config.yaml
n_kv_head: 4
d_mlp: 2048
norm_place: "pre"
init_std_qkv: 0.0184
lr: 0.00118
decay_shape: "linear"
seq_len: 1024
steps: 8805
dataset: "wikipedia_en"
Each number is 128 + 24 x the weight over its row's rms, rounded and kept within 0 to 255. Layers, rows and columns count from 0. The size above them is the row's rms in percent of the matrix's.

# layer 3 MLP down (transposed), 2048x512, rms 0.0466, rows 1810-1856, columns 480-511
size [ 98 100  95 112  96 108  90  92 112  98  92  91 101 125  93  93  97  98  99 100  96  93 101 104  92  98  94  95 108  92 105  92  86  95  88  97  90  98  97  96  95 103  96  95  92  91  96]
[[136  79 138 114 137 122 141  91 104 147  99 142 126  83  78 157 111 109 133 151 127 104 182 118  90 101 101 107 118 148 127 135]
 [157 170 165 180 141 173 144 140 115 126 112 121 149 144  95 107 105 168 131  98 148 139 121 169 121 119 154 127  74  97 162 132]
 [136 130 147 135 152 139 128 139 174  54 100 120  70 135 107 120 142 121 134 133 100 117 115 120 132 116 104 107 127 140  60 159]
 [140 139  93 134 123 151 114 120 134 110 152 107 126 134 104 152 104 137 120 123 136 151 135 147 142 101 101 102 132 173 128 154]
 [148 153 145 141 147 133  92 119 146  98 121 166 112 144 136 130 136  96 121  87 160 140 116 161 147 108 113 123 123 127 102 167]
 [123 134 157 127 119 150 101 149  76 102 106 142 132 165 128 143 160 145  96 136 157 136 137 162 139 138 111 115 139 122 130 131]
 [151  73 151 105 174 115 147 132  84 129 102 165 125 153 164 119 158 137 143  95 189 106 115 152 125 116 155 163 132 130 126 126]
 [164  94  85  84 111 146 121 158 113 130 120 135 142 132 114 127 110 150 109 139 133 151 127 136 105 121 145 126 135 150 175 118]
 [129 162 106 156 138 119  64 132 161 124 110 133 150 145 112 109 104 153  95 117 116 136  79  93 161 119 122  76 127  83 128 121]
 [150 127 131  87 143 104  76 115 165 102 148  86 120 107  81 121 150 166 103 121 170 133 136  82 136 122 117 109 169 126 114 127]
 [ 94  99 107 108 101  92 130 134 130 140 128 155 119 119 118 157 121 106 107 110 160  87 154 141 129 122 136 141 131 108 121  96]
 [139 176 158 149 137 144 144 111  94 169 131  90 143 127 127 135  98 102 167  99 131 156 161 127 122 133 121 148  83  93  88 182]
 [127 126 103  94 159 187 127 107 106 110 160 129 135 139 121 134 109 148 138 126 145 111 105 139 148 154 128 129 123  88 126 181]
 [119 102 163  95 139  89 131 109 117  73 131 134 127  89 126 134 120  99 131 127 135  78 160 123 114 119 125 120 157 156 117 131]
 [130 139 156 151 150 160 120 121 106 169 121 111 126 169  89 153 106 137 129  72 134 172  96 125 105  88 141 150 100 156 178 123]
 [114  87  99 101 102  94 155 107 125 173 126 121 120 133 141 154  90  77 166 155  82  95 119 138  85 148 132 104 156 128 112 119]
 [ 70 167 147 126  86  88 143 124 158 136 150 160 155 102 146 133 109  87 105 142 124 143 123 109 143 102 101 118 114 127 114 167]
 [ 77 135 104 157 117 115 153 128 188 132 140 112 131 160 102 143 170 164 160 138 130 146 160 144 137 168 140 119 120 132 178 166]
 [131 131 118 111 119 143 120  86 172 144 149 108 177 149 153  74 106 135 122 103 116 129  98  60 154 184 126 170 147 118  98 165]
 [138 132 136 159 110 157  94 114 148 135 177 138 170 108 127 106 133 135  84 107 183 120 142 125 137 120 119 181  83 111 103 142]
 [150 166 133 135 134 157 125 109  87 115 165 170 115 149 162 128 119 143  95 127 142 127 131 121 168  99 138 150 129 110 140 162]
 [180 143 138 149 149 125 126 136 139 116 112 125 164 115 137 132 134 176  96 130 167 119 163 118 141 130 121 140 122 132 116  93]
 [108  87 134  96 124 154 139 110 118 126 115  86 121 195 113  84 128 141 121  87 127 142 154 162 154 198 124 153 120 126 133 152]
 [144 119 125 116 143 147 128  91 122 130  97 129 124  76 131 122 137 136 109 122 134  82 115 145 131 175 155 106 123 134 128 123]
 [108 128 135 123 110 122 111 183 141  96  98 148 145 132 161 116 108 120 168 119 146 109 105 135 108 128 144  86 152 129 116 138]
 [184 115 157 158 112 166 121 150 108 160 149 134 140  96 143 127  61 133 124  93 140 125 143 161 124 163 157 169  65 106 152 126]
 [141 135 102 140 181 108 101 117 179  88 128 112  96 128  68  95 158 174 128 140 145 121 123 125 114 149 120 119 111 141 105 111]
 [105 137 158 127 145 133  96 145 146 131 163 177 127 103 122 165 116 146 131 141 118 140  95 156 125 153 156 118 115 134 133 171]
 [121 138 170 105 137 144 100 159 133 190 141 124 118 137 147 147 127 149 121 100 113 150 114  94 140 117 108 128 116 134 103 170]
 [159 132  93 141 110 134  92  98 130  81 156 123 144 118 153 125 156 119 154 124 118  96 110 101 115 118 158 111 113 107 138 141]
 [155 106 142 114  94 160 118  97 144 161 189 162 148 129 151 150 105 148  99 130 135 133 143  98 112 104 111 111 148 142  86 111]
 [ 92 152 134 135 145 133 111 129 151 119  81 100 131 114 117  65 119 121 148 114 155 116 104 123 154 105 110 114 145 144 143  70]
 [109 145  95 150 143 118 122 109 123  99 117 150 177  78 134 135  95 164 168 122 109 123 138 124 159 130 167 128 116 134 130 144]
 [105 130 146 112 152  86 122 117 133  93 132 138 151 121 117 123 131 152 130 207 125 160 132 132  85 103 160 162 144 144  95 146]
 [122 135 111 100 130 118 149 156 126 167 102 111 107 157 127 176 151 107 107 126  82 157 122  93 154 113 127 139 143 142 110 156]
 [117 162 180 116 130 107 150 140 131 156 133  93 146 124 135 158 100 119 166 147 162 151 110 103 117 129  77 147 112 144 132 118]
 [136  85 155 109 175 154 116 141 130  95 137 127 147 127 150 137 116 149 114 131 145 145 127 105 172 138 152  96 155 129 138  67]
 [146 167  94 140 124 135  93 143  87 128  91 128 158 124 115 118 163 120  92 119 114 155  96 144 132 158 171  86 131 125 116 111]
 [123 120 136 111 164 123 112 136 137  98 134 102  96 118 111 138 111 137  95 176 139 124 132 147 128 117 106 137  88 103 127  98]
 [116 111 105 143 164 134  89 129 156 163  96 129 144 101 132  88 118 127  95 127 139 134 118 101 112 155 138 134 146 116  95  98]
 [166 144 139 101  88  79 105 112  95 122 135 150 153 117 127 131 110 136 131 140 141 128 141 110 103 101 115  84 115 149 105 134]
 [151 141 131 114 109 171 109 130 131 121 118 152 166 159 133 138 151 154 136 111 123 128 129 124  68 104  89 115 131 127 103 111]
 [105 147 112 112 155 107 128 107 122 110 107 144 131 181 103 136 136 126 138 154 142 114 150 101 141 170 132 146 158 105 117 116]
 [128  98 152 108  83 121 116 158 134 129  97 126 157 133 140 143 130 129 122 104 119 133 133 118 159 142 174 148 129 135 159 121]
 [125 117  83 102 119 120 134 192 147 140 109 126 168 136 110 125 141 130 136 143 142 166 155  90 114  95 135 109 112 136 133  97]
 [111 143 114 116  77 128 111 142 150 123 116 105 129 168 132 114  96 129 113 140 185  96 134 139 147 137 156 126 117  94 134 178]
 [129 159 104  54 124 148 164 157 151 114 165 113 148 125  98 157 143  90 126 122 199 131 125 128 231 177 171 129 144 126 105 125]]
# layer 3 MLP up, 2048x512, rms 0.0509, rows 1811-1856, columns 480-511
size [ 96  84 111 103  93  97 102 100 108 103 100 102 112  95  93  98  94 108 101 106  98 107  96 103 103 102  98  87  96 110  96  98  97  88  95 103 102  97  99 104  90 100 107 103 103 108]
[[138 152  87 136 114 117 125 130 149 115 157 143 112 139 131 111 139  81 137 166 122 157 170 126 146 140 120 114 150 111 102 159]
 [133 147  81 128 111 144 126 153 127 160 123 125 120 115 129 131 131 129 108 145 137  87 117 134 161 115 142 131 150 140  95 126]
 [127 135 122 129 126 154 127 118 109 117 148 165 131 102 105 133 133 130 150 165 133 135 150 128 170 122 154 123 150  75  88 120]
 [125 129 159 131 105 142 138 135 101 138 147 133 164 102 152 139  94 140 175 164 148 178 139 118 126 112 165 142 145 106 142 111]
 [149 131 101 147 118 135 130  91 154 182 161  84 119 123 141 142  95 106 130 133 108 132 119 128 138 160 131 116 139 155 141 157]
 [127 193 161  90 153 136 140 126 134 157 104 129 109 108 166 141 120 141 142 136  94  99 140 117 131 134  99 125 149 142  79 141]
 [114 115 129 113 191 125 101 132  78 132 145 134 128 133 107 110 129 100 137  98  74 123 147 131 134 128 146 113 123 121 116 143]
 [ 97 108  91 124 139 108 123  73 114 117 159 139 142 135 146 104 106 125  78 136 159 147  95 175 133 153 175 178 129 110 167 126]
 [122 109 146 165 132 190 126 111 144 146 130 124 147 120 176 151 139 104 102 118 121 118 127 135 139 125 134 136 116 110 114 134]
 [ 97 137 124 107 110 133  90 128 117 155 149 115 172 105 145 104 121 131 146  85 121 117 113  73 130  74 106  54 140 149 127 134]
 [170 152 131 111 131 124 155 114 184 103 128 104 131  92 109 164 117 131  88 114 130 148  98 138 111 117 137 111 138 169 156 125]
 [131 135 112 154 133 133 126 142 124 160 104 135 126 156 120 110 161 143 139 149 155 130 121 106 178 101 128 139 121 147 133  99]
 [141 126 159 123 142 139 102  81 101 140 134 114 108  78 161 104 131 156 121 123 144 126 151 105 104 144 141 114 108 141 150 103]
 [130 128 145 116 119 121 153 144 136 179  98 156 122 122  78  95 101 138 110 104 130 111 120 131 126 136 120 105 131 153 158 152]
 [ 88 164 139 100 161 109 128 176 144  97 201 126 103 122 147 131 115 127 142 148 107 163 128 115 133 130 119 148 114 102  98 126]
 [156 127  94 131 155 144 136 142 137 132 157 142 146 142 126 179 105 143 146 147 163 129  78 113 141 177 140 137 129 152 114 129]
 [115 152 140  95 117 113 129 140 106 100 129 157 121 165  85 130  84 127 103 123 149 113 108 179 141 157 154 138 157  85 129 119]
 [ 88  94 109 132 106 125 145 133 123 141 136 111 126 129 143 121 158 136 117 133 113 135 173 141  99 121 157 101 137 157 142 104]
 [130 157 137 133  77  87 140 158 135 118  83 110 169 134 188 136 122 134 141 155 141 114 118 146 133 130 138  71 151 151 171 153]
 [130  97 135 159  98 133 145 117 111 147 157 115 124 110 131 112 118 155 135 170 118 118 126 151 119 128 140  88  86 136 113 112]
 [113 110 166 107 121 131 140 146 112 103 169 106 123 121 129 139 116 105 144 108  90 165 106 157 147 115 152 101  97  98  85 112]
 [ 80  94 132 117 145  98 149 140  73 131 157 163 118 140 135 150 139 123  87 126 147 134 133 126 150 151  98  93 143 124 146 125]
 [119 109 112 138 106 109 169  97 127 102 139 115 180 110 111 163 122 138 111 147 101 158 118 142 108 139 126 160 113 115 127 137]
 [168  92  77  97 150 114 115 127  91 129 139 109 101 148 128 129 148 154 141  78 147 130 106 152 167 145 148 124 123 114 132 159]
 [ 84 168 156 151 119 144 157  95 180 119 122 124  90 127 134 111 115 180 113 130 157 118 104 106 115 145 146  97 119 118 113 129]
 [147 111 118 172 111 111 131 163 141 131 137  67 136 145 120 125 128  72  91 136 144 142 129 145 104 124 133  78 162 154 123 160]
 [151 116 120 166 120  99 141 153 136 128 104 172  95 151  88  93 130 126 118 167  94 113  96 167 120 108 126  80 112 159 152 148]
 [150 112 132 136 118 104 117 111 147 129 122 149  98 128 160  86 128 112 158 139 115 200 150 112 112  85 181 122 127 121 123 133]
 [154 114 128 133 103 112 121 134 134 134 152 129 131 162 140  87 131 145 113 113 165 118 127 168 139 171 123 114 119 126 131 127]
 [147 120  61 192 139 127 135  99 125 162 136 129 149 134  66 140 147 122 135 116 113 149 102 166 137 137 144 102 133 141 148 148]
 [134 119 137  73  96  89  97 160 107 170 157 120 113 102 117 133 105  69 118 136 164 154 124 139 141 123  75 125 103 142 116 173]
 [ 81 114 102 143 111 118 116 171  98 117 174 138 122 118 106 118 140 124 147 121  95 131 112 115 134 120 158 141  76 144 138 120]
 [174  83 144 146  65 172 141 144 102 144 110 117  97 138 137 162 137  87 129 140 136 141 143 169 112 103 156  80  96  97 133 137]
 [ 78  95  75 130 145 138 126 161 158  96 146 118 154 148 140 126 120 165 117 138 112 100 153 148 166 111 106  81 154 179 123 144]
 [166 142 134 133 137 131 106  84 133 126 117 124  79 162 117 114 126 105 140 145 140 117 160 144 140 152 145 126 112 113 137 120]
 [107 163 126 137 130 127 146 111 169 164 122 106 138  91  95 138 111 164 155 130 117 126 137 173 162 148 154 122 117 133  86 138]
 [119 105 139  93 138 110 185  72 123 121 159 143  91 142 144 152 116 160 159 111 133  81 151 129 164 164 118  99 116 140  96 150]
 [119 135  72 150 129 117 126  94  63 170 150 135 115 169 133 121 130 117 139  95 134 177 123  98 182 137 116 104 119 137  80 123]
 [170 179 100  90 102  93 139 138 114  88 165 100  92 137 116 125  87 111 157  99 154 132 127 155  92 138  74 134 127 143 139 140]
 [124 129  99 110 190 183 164  97 104 156 180 102 183 160 156  97 128 161 155 136 113 122 115 155 142 108  96 106 135  96 147 101]
 [116 123  94 116 133 109 141  98 137 140 115 119 138 128 145 123 113 116 118 145 122 135 139 122 114 128 150 150 143 140 146 150]
 [138 175 110 136 131 113 133 151 125 150  90  95 125  78 165 118 115 141 148 137 109 123  78 118 188 121 115 106 112 118 101 114]
 [128 163 124 135 142 123 121 155 148 175 144 104 114 102 157 155 165 127 116  91 169 146 139 175 146 111 101  99 109 115 118 130]
 [122  94 135 103 130 156 113 130 129 189 161 121 110 128 138 151  97 124  84 148  87 149 127 123 142 125 111 140 116 168 161  96]
 [122 120 130 104  78 150 158  91 100 139 122 161 109 155 154 127 128 116 130 143 106 138 156 135 130 108 113 134 107 152 132 127]
 [143 141 119 128 151 149 131 175 102 105 135 136 139 143  82  98 127 108 166 101 136 140 124 136 144 103 168 140 103 124 193  95]]